Part of a small language model's weights: 155M tokens.
Each number is 200 + 30 x the weight over its row's rms, rounded and kept within 0 to 999. Layers, rows and columns count from 0. The size before them is the row's rms in percent of the matrix's.

# layer 6 attention query, 96x96, rms 0.0966, rows 40-63, columns 0-95
090,208,187,165,193,224,283,181,110,179,168,200,265,219,175,171,181,245,232,228,203,183,194,218,220,164,169,160,190,212,227,239,269,199,227,227,180,177,177,246,157,187,180,220,174,200,208,203,133,188,203,235,221,192,230,217,203,211,185,242,237,203,194,179,211,201,182,198,152,203,201,180,199,187,227,221,154,174,193,205,137,185,216,177,203,179,230,272,227,225,189,198,182,188,136,203,208
082,198,166,207,179,241,215,175,213,207,232,221,233,186,164,239,234,182,184,209,211,248,184,220,141,226,199,242,164,191,207,191,120,213,174,218,150,179,240,171,186,207,203,206,181,232,209,213,214,203,199,219,189,241,195,230,192,247,212,198,193,172,194,302,179,201,190,216,226,209,229,201,185,211,211,227,197,233,128,145,216,218,216,134,155,218,131,223,168,227,187,174,204,209,166,235,234
065,187,162,222,259,224,118,158,210,231,180,187,154,129,165,224,211,171,195,204,234,221,194,200,169,222,216,186,184,235,208,150,232,164,201,174,225,201,214,214,253,194,198,227,217,207,199,190,211,174,195,184,186,218,194,148,210,204,262,205,177,193,258,191,215,160,183,255,225,188,163,196,162,168,204,167,236,217,213,209,220,214,226,208,174,252,221,172,188,179,247,184,255,215,148,258,165
140,223,255,254,211,198,227,246,221,226,191,185,181,290,245,192,159,186,203,223,173,171,197,228,233,163,189,220,210,184,213,220,210,183,208,220,166,183,174,227,216,237,181,210,237,185,203,195,204,210,207,163,189,169,249,222,179,204,175,193,183,231,130,215,242,232,175,205,142,180,204,218,263,227,193,220,176,174,236,219,163,177,209,249,215,140,227,170,233,213,202,276,231,153,191,201,217
082,151,185,185,207,162,150,192,184,222,224,209,176,169,199,175,197,207,149,200,226,198,221,206,142,183,195,217,184,208,220,201,164,279,117,266,208,187,202,179,226,241,207,195,182,179,239,201,202,161,174,211,130,169,139,170,195,183,211,180,205,193,212,202,199,166,204,223,243,173,198,172,185,142,154,138,219,163,199,187,241,198,222,179,214,182,193,190,191,180,164,171,190,242,140,205,238
097,178,240,175,172,176,281,255,169,191,147,184,261,187,197,190,238,197,206,181,204,182,168,166,165,139,220,193,257,226,188,166,219,211,207,194,191,150,188,207,198,167,187,194,188,204,197,212,173,250,211,239,200,172,214,216,258,175,176,232,232,163,216,165,186,238,186,207,239,167,214,157,256,189,155,237,185,217,188,187,215,184,189,191,155,170,186,276,227,207,224,183,216,185,209,142,213
083,201,254,244,227,188,198,206,226,209,210,222,224,206,190,173,193,173,103,164,174,185,175,137,196,169,232,263,192,190,194,220,218,208,203,193,195,197,160,219,233,154,211,222,220,236,148,226,231,196,232,233,179,232,270,186,222,193,239,194,177,243,198,191,191,207,185,208,229,216,210,251,157,222,171,187,235,238,190,230,222,170,170,157,174,196,200,227,177,174,223,191,283,207,166,212,245
087,195,179,141,175,193,219,173,189,217,186,226,182,199,244,150,149,146,237,182,218,195,184,229,216,180,185,228,160,183,137,166,204,179,227,131,209,218,178,214,178,212,186,241,180,217,214,186,225,189,167,151,238,201,259,217,203,212,213,213,269,147,201,194,157,225,216,198,164,241,244,198,181,242,173,205,162,177,181,189,209,257,129,207,149,196,200,217,188,204,173,211,240,167,224,205,173
095,175,207,267,215,186,201,244,205,248,192,233,167,225,200,158,195,202,230,249,205,162,211,242,207,183,164,188,218,247,244,128,188,253,188,220,178,207,153,208,172,257,227,195,244,188,191,230,265,191,180,190,182,148,212,249,168,205,198,211,210,183,170,239,217,205,264,202,200,172,197,241,247,173,180,199,223,174,198,185,189,213,217,191,187,174,193,208,228,199,259,208,263,237,201,227,239
066,210,165,176,170,171,154,194,184,184,232,251,140,196,216,165,128,200,226,203,245,173,203,182,186,229,208,220,203,195,147,152,165,212,236,259,196,209,171,168,196,227,195,266,196,271,217,163,206,207,210,197,201,213,239,189,253,212,172,203,188,185,222,180,201,215,204,201,201,190,272,151,222,222,216,169,199,173,169,194,207,242,177,205,194,200,280,242,221,182,136,164,198,205,217,208,191
106,178,206,270,214,198,182,264,235,226,175,227,155,237,207,178,219,175,200,239,202,166,214,263,200,209,160,221,196,192,275,165,141,236,161,233,141,186,168,197,172,243,224,174,242,176,209,220,206,227,189,188,172,164,143,224,118,202,198,202,211,181,164,229,201,187,251,190,184,211,207,213,207,181,172,198,225,175,203,217,214,240,238,192,194,176,172,202,191,197,240,219,244,225,162,215,200
110,238,169,130,190,224,186,147,229,192,180,183,226,193,182,201,194,220,181,172,211,256,200,173,208,222,207,107,225,194,102,221,197,173,198,165,267,233,224,183,214,166,189,197,169,205,181,125,178,183,228,229,216,234,241,163,249,210,219,187,219,192,213,174,200,173,120,204,194,186,168,194,172,178,225,180,187,211,206,203,209,186,179,222,213,228,211,209,193,197,181,181,136,187,209,209,172
085,219,112,206,217,206,186,180,249,237,178,205,191,207,158,248,169,196,129,208,227,261,164,246,198,193,196,161,239,217,147,206,190,167,184,182,193,187,250,196,236,199,182,192,162,218,205,157,211,203,181,194,213,186,235,205,185,301,262,209,234,173,181,231,223,181,169,235,211,198,166,167,192,175,202,227,196,198,220,203,175,154,202,233,223,179,195,197,176,169,187,201,162,177,164,163,175
099,161,231,143,134,176,247,192,153,184,231,184,271,207,249,166,187,210,181,221,182,177,212,163,165,217,210,193,177,189,239,260,213,221,188,213,194,199,212,182,170,224,227,152,228,175,227,232,119,178,238,223,240,221,138,239,218,155,161,186,170,195,231,168,203,190,197,163,177,193,241,241,207,238,175,186,206,231,214,168,204,204,166,160,198,184,183,228,213,194,204,217,216,211,195,194,255
096,184,163,220,226,209,162,166,194,250,165,212,164,145,172,241,200,190,194,229,227,228,165,224,182,199,185,183,242,242,220,167,227,132,196,177,247,204,248,197,249,198,179,207,198,182,168,206,209,142,200,205,199,202,168,161,200,223,242,219,193,183,241,158,204,210,189,254,226,179,144,149,199,140,213,176,223,173,229,233,225,198,202,201,229,239,233,176,172,151,261,207,223,210,146,189,183
107,170,186,163,190,204,150,156,217,212,186,194,153,158,182,215,204,178,210,224,229,249,185,198,179,226,194,144,204,196,175,177,208,148,159,209,267,182,221,159,222,189,180,202,154,188,183,163,155,151,237,237,213,222,232,145,261,207,234,219,177,192,242,154,193,175,111,217,235,178,184,164,184,163,192,153,216,175,202,177,220,212,184,214,248,226,244,171,203,175,196,186,186,205,178,216,195
097,232,219,195,210,200,169,178,240,158,202,265,172,200,208,151,218,149,194,199,180,232,221,222,224,180,228,227,156,199,171,152,218,223,181,216,213,237,189,213,232,162,215,231,233,199,167,153,269,190,217,221,192,247,232,224,233,182,255,197,200,208,162,226,189,211,236,192,263,180,214,232,154,203,192,201,214,162,210,224,207,224,194,241,158,202,233,154,216,201,185,180,245,207,295,232,203
089,205,225,236,233,206,177,233,198,192,199,214,192,231,205,174,189,183,226,152,175,172,214,196,198,196,223,271,236,191,189,192,174,269,282,206,154,209,196,240,198,209,215,244,235,201,196,214,187,276,146,141,194,180,185,194,131,193,170,187,201,205,184,215,220,225,277,214,238,244,233,216,193,210,228,246,188,218,190,240,193,182,220,231,168,212,177,229,153,178,204,220,255,203,215,195,225
120,173,193,230,236,180,208,222,211,267,172,192,160,229,199,216,180,180,171,231,210,203,145,254,194,171,178,204,231,237,225,165,211,164,166,208,193,175,221,204,266,261,163,210,208,164,214,208,224,166,219,157,187,168,206,201,202,212,230,223,189,189,175,187,239,235,181,259,206,155,182,157,254,185,190,195,234,167,228,213,198,191,184,220,225,145,236,153,210,162,226,259,246,171,150,216,226
061,193,234,230,154,180,185,176,275,214,233,224,204,211,203,229,232,162,197,229,185,209,174,211,210,227,212,167,227,161,229,143,221,197,137,193,276,213,191,170,205,161,180,195,163,163,198,189,267,153,216,258,179,160,239,212,230,189,245,168,202,201,174,212,165,213,218,144,203,141,185,208,236,217,192,166,238,199,236,176,225,244,176,214,216,198,215,209,183,207,192,202,226,236,247,213,168
082,185,197,219,201,220,204,250,264,227,174,163,145,239,180,264,170,219,205,196,208,192,239,200,308,206,226,193,217,184,194,215,179,149,146,198,196,185,194,197,181,215,218,134,216,210,205,176,170,246,222,201,212,248,233,159,221,207,175,223,191,226,197,175,242,143,137,170,173,222,179,200,203,223,218,210,237,195,213,228,199,172,186,233,259,200,233,165,228,189,179,221,164,225,196,193,195
107,169,207,204,191,152,187,205,193,198,202,215,191,168,151,194,176,256,212,180,190,198,184,186,236,217,198,166,228,267,187,157,201,268,203,209,181,163,197,198,178,201,232,127,188,181,192,227,170,246,241,209,211,241,151,211,191,204,188,230,180,189,263,223,210,220,270,203,250,217,211,227,191,173,225,258,252,241,208,218,232,168,235,234,211,217,199,204,204,177,220,202,204,291,235,199,212
079,204,173,215,189,172,169,228,153,234,178,230,250,145,150,199,221,177,185,186,201,192,151,164,146,175,190,232,177,236,217,166,175,210,170,220,166,174,183,188,256,135,236,210,217,195,203,218,192,218,228,224,166,253,246,191,267,226,235,234,183,204,234,235,198,199,198,193,223,190,213,263,183,182,187,276,238,213,176,204,165,162,209,213,155,212,188,236,187,174,218,183,259,200,211,193,202
083,225,167,175,171,215,274,182,210,209,192,176,194,259,214,234,183,217,185,171,172,217,174,202,211,179,232,263,224,172,180,214,213,174,229,142,188,219,242,206,170,212,221,152,229,237,215,169,210,245,199,166,246,234,202,237,174,255,226,184,217,140,197,195,227,213,209,187,200,257,234,225,185,246,234,212,198,206,217,190,181,257,142,181,169,207,193,206,165,215,220,229,265,200,247,236,178
# layer 6 attention key, 96x96, rms 0.096, rows 40-63, columns 0-95
083,234,179,202,175,215,193,182,255,162,248,204,175,182,223,134,134,207,164,204,208,212,250,218,212,230,235,190,191,211,175,235,210,229,218,235,213,181,206,218,208,209,188,198,192,199,158,167,199,215,170,144,239,163,203,181,220,174,161,231,203,208,179,194,199,193,220,187,199,161,168,184,240,238,192,191,133,207,193,189,171,176,211,199,153,164,159,156,244,251,207,191,118,197,200,196,288
085,220,184,208,229,176,186,214,188,238,122,226,275,250,204,207,219,197,182,219,192,260,215,274,185,166,144,171,196,230,207,136,211,204,205,166,127,180,206,196,222,152,187,221,207,162,204,198,216,232,191,195,209,210,212,231,189,238,210,188,153,173,193,221,203,172,224,169,243,210,215,211,211,207,178,240,244,213,197,184,170,204,206,240,189,213,190,160,165,169,214,261,210,241,194,263,168
139,166,215,231,232,154,234,204,187,242,181,194,198,218,213,206,154,192,202,231,190,185,131,234,187,181,160,192,178,235,244,191,211,184,206,185,187,178,213,210,274,236,172,215,215,176,218,228,228,185,200,143,186,182,206,199,156,236,203,221,160,176,188,202,252,233,210,228,182,158,217,192,236,176,189,218,253,195,212,168,178,198,194,241,220,134,247,121,223,188,225,264,260,172,197,216,222
071,215,215,166,148,235,222,169,189,147,227,169,177,205,207,199,214,225,205,198,191,179,236,173,204,207,276,236,237,147,179,276,216,224,177,223,205,221,237,195,195,236,201,178,188,200,215,207,121,193,220,223,196,213,197,189,259,166,183,194,241,232,184,209,187,197,156,263,193,206,210,218,168,217,212,186,151,181,205,248,229,188,197,163,209,229,176,207,187,267,193,211,131,173,193,148,233
080,226,170,217,268,166,204,227,219,243,200,179,172,208,236,203,237,156,148,207,207,235,211,189,214,219,129,173,171,224,209,206,168,201,200,185,172,192,192,230,215,195,192,182,269,186,176,172,228,194,258,179,156,189,229,189,180,228,201,197,158,184,190,222,238,171,177,200,134,248,159,206,200,242,182,199,202,213,191,156,183,200,151,173,218,151,172,211,213,179,206,207,273,226,131,200,150
101,242,184,239,160,202,220,187,188,210,218,204,201,201,234,166,201,255,267,190,195,199,224,192,175,198,196,220,208,247,201,205,178,138,200,190,165,201,187,234,165,158,178,235,162,205,147,184,232,161,151,194,255,151,160,215,134,170,171,241,236,211,197,242,196,171,200,149,196,184,158,145,233,175,202,194,219,194,213,209,212,141,204,176,166,160,224,176,223,130,209,186,188,196,182,191,162
088,206,182,212,186,193,264,165,150,225,178,183,207,189,205,211,195,234,294,154,190,193,112,164,179,188,202,236,223,183,210,211,226,218,189,161,183,213,202,150,252,193,218,220,224,228,167,232,178,240,196,215,192,244,207,205,215,187,199,158,248,189,215,195,159,220,212,186,170,188,225,173,153,218,146,187,292,160,249,200,214,208,235,188,169,189,206,251,186,195,201,202,185,231,195,219,186
093,201,230,175,203,198,303,219,116,145,201,178,244,184,233,236,188,185,265,214,185,197,272,161,156,189,198,199,183,239,162,252,188,206,221,158,208,214,212,196,205,223,200,221,215,171,191,210,225,228,164,181,225,176,181,198,204,183,189,221,218,190,187,194,217,207,207,202,247,175,248,198,242,189,209,175,108,193,201,189,190,209,169,190,204,220,233,249,203,217,179,215,154,206,251,193,202
127,217,192,228,233,168,252,235,215,249,161,217,180,247,213,183,162,201,211,218,198,226,167,232,197,201,138,214,202,240,220,130,180,196,192,166,208,160,173,219,234,209,204,210,232,178,201,205,232,240,232,149,208,212,233,235,150,239,220,194,181,174,155,231,183,220,224,190,147,188,225,211,236,210,175,231,225,219,207,238,154,181,191,229,169,133,218,166,213,189,223,270,260,218,191,228,210
088,239,239,231,206,169,238,216,165,209,208,226,270,206,233,195,236,200,249,177,148,219,206,227,208,175,209,170,205,177,210,198,230,205,211,160,264,222,160,211,209,150,217,180,217,177,233,220,269,179,204,167,157,243,228,256,155,165,192,204,230,209,181,220,217,181,211,173,195,183,196,277,161,193,175,167,204,202,216,176,173,181,234,276,237,212,168,213,175,231,199,206,200,209,169,171,156
091,202,182,217,219,144,242,225,137,242,175,202,218,248,183,198,195,203,228,190,197,235,151,246,180,150,178,215,184,233,229,150,189,152,200,186,224,174,178,203,255,224,143,227,217,162,200,206,235,190,248,121,210,205,223,225,182,209,182,240,192,168,187,174,238,232,214,241,197,203,226,189,210,181,244,204,233,204,189,227,194,214,181,201,227,158,259,192,223,156,206,271,247,189,176,203,192
076,201,199,187,197,233,155,177,284,170,216,190,210,171,180,196,220,199,138,196,238,172,207,195,220,222,208,193,243,155,158,234,196,222,224,205,179,206,212,210,160,180,238,178,164,251,158,190,179,197,152,297,198,208,197,192,239,236,220,177,212,232,214,205,182,137,179,171,258,189,180,235,171,223,180,179,190,211,194,200,192,189,232,189,184,231,144,242,176,213,196,135,167,205,242,177,232
079,203,230,161,179,246,202,241,211,205,182,214,189,196,205,156,195,191,230,203,183,200,205,163,174,245,166,191,170,212,195,172,206,262,167,208,264,205,157,204,141,190,230,209,225,156,209,188,166,215,160,203,270,190,196,204,210,242,183,191,217,157,234,197,134,186,220,132,197,202,235,245,226,210,191,228,120,167,213,147,176,223,179,205,166,242,145,201,186,215,201,213,172,165,235,212,191
091,196,180,230,164,192,127,109,270,185,242,209,188,161,216,202,196,169,140,218,208,225,225,208,209,214,196,182,215,203,197,252,184,193,236,219,162,198,255,176,211,167,218,190,123,230,176,201,203,160,236,262,211,214,196,198,180,237,218,219,163,220,233,233,240,185,188,203,204,205,151,182,212,197,178,162,232,185,169,241,208,208,189,165,220,185,172,167,181,143,204,199,193,246,167,209,207
091,170,233,197,193,185,258,180,197,186,219,205,207,154,218,198,186,189,181,235,214,161,154,212,213,180,196,205,169,267,241,218,176,163,219,194,228,213,224,230,218,226,202,214,201,173,251,218,197,145,206,199,198,177,157,223,136,236,211,171,144,174,192,202,221,221,231,229,202,176,247,212,221,159,220,214,209,249,212,194,239,203,121,180,197,141,218,162,214,152,222,225,246,125,195,181,233
087,181,219,210,194,208,194,187,251,178,230,186,229,100,208,205,188,156,164,221,227,182,207,183,194,196,178,168,193,247,205,230,173,174,242,163,224,261,212,235,196,179,224,182,199,210,215,212,241,127,219,229,167,181,173,229,187,189,234,198,140,207,196,200,216,191,212,225,281,186,194,230,171,167,225,163,220,254,220,178,217,195,175,186,197,212,198,169,181,145,252,143,222,157,198,167,209
107,189,193,226,239,199,248,197,162,225,180,168,211,198,188,256,208,206,272,163,205,215,181,182,159,171,164,219,228,113,206,219,221,249,170,171,226,196,208,176,226,189,213,207,257,229,192,209,210,228,145,178,186,249,248,192,196,206,203,175,254,187,165,193,198,234,163,193,173,181,255,223,191,190,184,159,196,158,196,190,172,207,251,239,187,238,238,275,193,231,202,189,229,211,230,174,200
083,220,192,226,186,163,261,220,117,210,169,180,183,321,219,215,208,242,253,174,169,198,178,228,187,148,245,243,170,150,215,190,233,197,175,221,195,191,191,191,214,223,170,206,184,178,220,213,174,203,170,199,211,248,224,204,210,227,163,239,211,193,207,218,205,213,189,210,137,207,238,193,224,215,193,228,225,178,199,221,186,220,203,216,250,185,241,194,218,216,150,258,236,175,204,193,171
086,187,239,206,183,187,270,156,195,175,242,143,202,176,233,223,171,224,203,239,184,194,185,182,187,196,176,190,199,237,227,260,225,194,198,211,208,197,255,242,242,242,178,168,223,158,198,242,160,149,206,230,186,155,179,210,170,207,195,207,211,206,212,232,239,198,162,270,179,177,195,224,205,177,208,218,183,212,205,203,249,202,146,187,240,177,210,130,188,226,225,258,219,174,184,156,251
162,210,195,165,183,242,177,167,216,190,208,192,226,126,163,233,217,196,186,183,219,190,213,162,182,220,214,196,254,175,183,221,183,220,191,197,215,237,206,187,146,143,257,186,196,252,176,203,198,209,209,254,185,243,199,213,251,196,222,187,207,199,212,193,142,188,171,179,252,214,199,212,172,199,183,160,186,208,197,226,237,199,226,172,182,275,180,282,185,201,207,99,184,229,188,179,179
075,173,190,221,173,245,137,206,190,236,179,198,141,237,166,188,172,247,194,211,207,216,193,213,229,206,250,211,169,190,179,188,212,193,187,240,187,195,191,169,172,322,159,187,158,187,200,196,163,220,180,207,176,201,192,229,250,191,189,200,248,241,217,195,213,207,207,270,203,215,194,237,134,193,227,246,195,177,228,231,184,176,243,225,264,224,179,193,187,215,208,212,159,212,181,189,220
099,183,192,243,233,166,153,158,194,269,196,230,154,222,220,210,168,211,186,220,218,213,202,175,233,181,203,196,113,212,209,173,232,173,167,222,172,186,183,206,211,205,175,217,162,219,214,198,166,158,176,236,229,214,195,228,120,219,216,176,205,187,259,209,234,155,192,162,137,216,166,221,195,173,184,239,238,220,185,194,179,160,208,186,248,212,253,172,195,174,184,181,225,234,194,244,154
079,216,181,248,181,168,250,144,224,225,185,243,198,192,244,233,211,238,238,199,198,205,187,180,188,186,199,202,150,212,225,177,213,220,185,195,149,206,229,175,244,152,207,224,231,242,171,199,247,179,173,224,208,238,192,240,129,173,196,202,218,210,184,184,209,166,202,155,234,172,186,219,179,159,146,182,285,147,217,180,205,174,237,249,189,229,217,166,228,164,218,231,228,216,215,234,170
081,190,211,188,168,211,229,194,135,199,157,218,247,216,222,197,171,215,235,220,181,171,213,198,155,181,208,245,179,178,197,219,232,161,210,226,220,212,244,127,166,205,205,247,169,179,191,228,169,238,134,229,248,197,193,219,227,231,227,220,246,187,243,221,223,211,182,207,219,223,294,205,209,176,204,235,168,166,200,261,196,248,171,197,219,220,229,217,198,156,184,219,154,197,217,216,237
# layer 6 attention value, 96x96, rms 0.0963, rows 32-44, columns 0-95
101,156,209,134,201,211,217,171,204,198,187,179,224,199,172,261,197,230,136,213,181,198,159,196,230,215,191,221,247,192,209,187,193,200,167,157,239,166,269,161,185,187,198,222,127,171,212,224,144,218,175,207,202,202,186,144,216,208,195,221,208,145,237,160,206,229,206,182,194,211,187,145,190,208,197,234,212,208,169,185,244,205,202,176,229,234,162,195,111,193,167,205,155,170,192,154,205
084,244,214,243,229,186,227,265,232,284,200,237,258,208,232,182,206,212,206,191,232,265,255,229,208,156,203,230,165,204,187,216,259,171,221,214,154,199,206,260,197,210,215,181,257,222,209,205,257,211,205,199,180,199,208,202,156,186,197,224,224,203,155,265,170,155,209,214,163,175,210,221,221,172,203,137,220,208,211,205,222,173,251,197,163,183,211,199,177,221,212,191,198,200,205,212,171
074,226,188,209,214,193,243,227,208,200,228,202,283,205,207,262,206,238,197,168,215,272,225,190,220,153,175,242,232,193,195,240,227,146,215,174,223,217,202,211,199,189,188,198,185,197,173,214,210,185,223,220,181,209,179,181,142,150,224,224,222,176,172,215,198,130,236,220,191,215,183,164,161,156,240,153,197,216,204,248,234,139,251,203,210,237,180,188,161,183,212,206,201,198,207,141,146
095,221,235,207,175,198,191,249,181,229,137,218,218,218,219,163,187,161,205,233,207,233,215,245,230,141,181,163,144,233,172,190,230,234,203,209,163,197,161,237,207,211,236,168,210,201,216,183,256,198,114,164,178,215,235,229,210,165,236,202,198,212,173,221,202,238,254,203,237,197,172,289,231,214,164,184,207,192,221,206,190,180,256,235,165,177,187,214,161,209,207,201,190,190,221,195,173
081,165,176,190,160,165,160,225,197,168,144,236,144,210,214,119,219,208,274,197,202,219,182,195,168,189,195,159,157,213,177,154,196,216,181,210,184,194,164,226,216,216,204,169,156,213,198,187,197,198,118,205,237,236,234,237,199,155,186,150,216,213,188,171,180,222,250,197,211,233,209,253,214,279,180,223,171,199,251,178,206,216,239,198,198,197,218,220,188,199,208,210,207,246,216,209,227
093,210,256,202,230,246,182,169,276,132,230,141,188,186,219,200,203,232,120,176,195,213,175,168,275,268,219,175,227,190,209,222,167,234,224,175,243,194,195,198,199,182,209,211,229,189,191,185,203,219,278,190,231,223,241,249,183,232,239,229,167,204,218,176,226,219,175,221,182,245,177,188,229,217,212,218,206,266,183,220,191,185,174,217,232,204,195,204,201,208,222,203,207,213,197,212,179
070,191,201,197,252,235,163,236,220,124,229,217,163,196,195,193,224,232,197,189,239,131,187,156,229,264,236,168,247,218,209,214,215,192,213,228,231,214,121,231,216,210,181,210,252,212,192,165,259,190,230,173,196,238,210,145,211,170,195,273,190,219,213,162,207,219,208,235,249,235,206,180,228,234,204,211,184,210,174,195,189,196,150,187,209,188,191,178,248,206,225,202,229,215,208,236,202
103,157,189,163,211,223,218,139,202,162,224,183,205,197,186,251,204,224,130,205,189,222,163,178,204,265,195,222,225,165,209,205,142,167,185,176,263,172,269,163,194,180,175,217,149,173,185,214,156,188,232,226,241,209,171,183,225,214,199,206,209,138,239,183,219,198,169,193,194,197,182,144,152,187,218,225,182,202,166,187,211,209,175,157,242,234,172,179,136,191,167,202,169,189,192,172,199
090,237,229,244,184,204,175,250,203,210,211,187,171,188,243,189,190,195,245,208,174,173,220,199,205,165,214,175,189,221,206,203,255,269,209,248,124,231,155,242,192,208,251,173,259,221,208,224,224,254,170,179,167,170,208,216,198,218,200,215,187,274,178,242,197,212,197,196,205,222,215,269,248,234,180,197,213,183,222,203,190,179,222,250,178,157,208,229,259,239,222,194,207,233,187,224,200
084,189,242,149,197,215,210,204,165,198,154,210,225,198,184,244,192,212,191,199,171,139,173,186,197,165,203,221,277,246,207,206,260,235,213,168,214,206,201,182,200,195,224,233,160,195,229,211,253,220,134,178,165,167,187,134,198,147,187,236,227,223,229,143,184,264,215,184,207,194,212,153,239,264,211,177,241,221,182,191,256,209,198,217,195,191,168,206,189,204,211,208,186,155,187,203,230
067,160,185,198,174,191,272,156,174,168,233,202,208,179,221,228,178,179,232,204,191,237,206,156,187,241,229,211,218,207,207,197,211,182,200,199,219,210,203,143,209,205,189,241,156,184,182,223,186,180,226,193,157,192,189,197,177,191,191,222,160,225,174,138,195,185,167,189,199,132,200,98,177,158,218,201,191,244,180,144,170,281,194,168,196,237,218,214,270,199,229,200,194,208,172,241,190
081,187,233,189,206,183,194,229,148,225,213,238,210,210,145,192,220,152,192,207,218,133,204,200,169,209,246,207,174,235,178,243,201,173,210,227,176,219,167,197,200,221,199,223,183,214,227,178,265,141,171,184,135,189,208,187,246,191,169,248,172,216,198,214,189,210,175,197,176,180,180,166,240,158,174,152,221,186,170,141,256,214,146,149,192,179,238,179,219,179,177,198,218,137,192,236,230
097,224,195,223,180,159,203,270,195,258,185,254,212,212,202,143,191,165,258,196,234,203,228,236,184,173,202,195,154,212,189,175,233,176,201,223,162,221,158,264,215,223,201,184,216,218,244,175,267,182,138,179,189,224,213,250,158,147,232,177,194,194,154,227,183,183,244,209,193,212,212,264,235,176,181,158,191,219,228,183,186,194,236,211,166,175,238,197,213,196,213,195,239,187,228,213,189
# layer 6 attention output (transposed), 96x96, rms 0.0946, rows 32-43, columns 0-95
097,197,218,199,130,171,182,204,235,169,180,167,186,176,177,153,214,215,214,227,185,183,204,189,191,168,212,174,205,207,203,207,188,170,188,167,184,221,188,248,227,160,218,195,193,195,216,241,191,140,211,219,184,207,203,223,144,281,150,236,213,186,193,208,169,250,195,165,211,215,192,191,248,202,154,190,174,278,170,258,182,162,211,259,189,181,249,176,218,189,256,171,163,225,151,199,236
085,190,157,165,277,234,185,236,207,215,217,215,146,214,229,178,156,193,213,149,214,209,167,269,196,205,195,179,200,166,194,224,191,200,212,184,205,230,241,155,195,241,195,194,221,214,200,164,217,192,174,207,216,193,164,191,236,162,233,154,244,237,245,144,214,167,235,227,194,245,145,180,157,232,201,180,213,160,246,153,200,190,232,134,244,193,192,203,199,187,173,192,215,173,220,250,193
075,209,219,183,200,203,192,222,243,201,204,188,144,152,199,161,184,175,243,206,176,190,197,218,196,209,208,175,220,152,182,240,221,181,272,210,177,224,257,192,203,186,173,215,200,199,211,174,269,196,230,187,179,211,177,169,270,219,192,207,227,283,233,169,197,195,234,160,176,239,145,195,198,213,218,267,189,189,218,180,197,221,222,195,235,173,250,194,216,212,201,169,217,124,242,253,198
093,171,141,174,285,242,175,231,204,189,196,176,194,201,182,224,140,218,168,154,253,190,164,250,181,212,168,228,208,204,191,238,183,234,165,202,191,206,215,190,205,211,210,143,215,212,214,229,150,237,212,213,227,170,196,203,199,223,217,196,243,237,223,168,227,178,204,258,182,163,235,162,167,180,182,141,272,196,220,207,206,239,227,151,201,175,189,213,205,189,194,239,213,223,259,183,211
071,161,164,216,234,229,195,133,221,207,191,129,238,195,186,214,247,232,128,193,275,188,189,206,213,180,191,215,187,219,200,246,196,265,140,218,186,191,178,178,220,187,217,217,213,245,210,235,182,195,185,201,223,169,207,175,221,234,231,241,216,220,163,217,205,172,160,237,204,167,205,238,174,142,183,200,236,183,162,218,156,196,163,181,213,192,159,226,183,174,182,237,208,236,236,151,209
089,205,191,217,128,170,254,175,174,223,183,195,187,220,219,186,195,172,298,162,165,187,193,173,139,183,157,181,230,239,174,162,236,202,205,182,176,184,167,189,181,165,157,218,173,221,183,210,215,225,199,198,186,238,226,167,176,188,161,154,198,183,196,191,215,216,235,151,200,125,202,195,175,136,220,248,142,188,201,180,192,237,216,236,171,229,207,234,189,196,169,235,220,199,203,221,174
071,185,211,206,150,167,271,163,193,229,206,201,246,229,220,234,186,122,209,168,150,201,179,186,229,161,178,214,199,206,197,149,234,220,203,206,196,185,173,220,167,204,171,246,165,195,220,210,183,226,236,199,231,208,219,232,228,171,263,198,161,201,166,206,215,220,223,153,142,157,229,198,175,155,217,245,168,162,246,176,196,205,157,170,188,225,218,211,155,194,175,157,243,185,199,206,152
100,211,257,203,143,172,214,185,217,171,186,209,213,157,210,158,254,223,251,230,193,175,213,181,171,168,215,178,208,208,206,174,229,173,251,166,192,221,194,235,230,161,199,234,189,203,199,222,214,161,196,207,147,213,219,214,154,246,155,205,182,186,171,203,169,242,178,150,215,218,190,225,259,211,186,200,146,255,170,247,171,172,202,270,198,193,243,181,246,207,243,172,178,198,158,222,236
092,211,135,200,250,232,180,221,147,222,213,203,187,246,182,196,161,220,184,166,205,235,205,225,218,216,190,191,168,220,167,190,187,251,169,236,179,158,198,165,158,208,179,150,175,173,192,157,179,229,195,206,230,190,185,217,202,153,176,172,194,200,219,203,225,171,224,243,201,157,213,177,129,187,235,186,257,180,203,166,227,217,227,156,176,219,149,226,172,193,130,232,189,201,261,159,159
081,174,168,187,138,186,182,243,240,189,234,160,195,213,151,188,143,176,176,206,155,207,214,219,269,225,181,174,186,196,191,205,165,179,130,212,196,210,148,237,184,153,218,153,192,172,242,219,151,184,229,199,232,215,198,245,202,263,218,240,212,190,203,217,208,219,236,163,217,216,208,175,187,185,145,227,191,217,206,215,202,186,205,207,177,185,229,151,152,187,226,165,162,218,172,131,190
065,221,243,210,162,153,199,221,179,199,208,176,185,197,131,261,252,210,257,229,169,167,257,199,248,232,213,184,232,143,245,183,187,181,228,221,216,206,176,230,209,158,176,179,187,180,189,207,224,183,171,239,227,208,254,195,239,186,201,162,203,204,184,202,172,219,199,143,189,199,213,254,234,232,216,227,178,176,206,186,213,154,197,241,206,232,133,191,215,241,204,130,208,180,167,192,203
082,184,201,202,187,177,214,243,239,205,193,233,203,230,218,243,170,137,168,202,194,244,217,256,265,193,201,202,211,181,243,185,198,176,148,192,231,199,181,230,204,271,215,183,245,212,224,184,169,209,202,172,253,189,207,234,213,208,311,173,180,199,188,210,203,193,207,206,196,242,258,185,254,267,182,215,218,207,245,212,202,182,191,186,185,201,195,220,153,212,235,160,212,218,153,195,214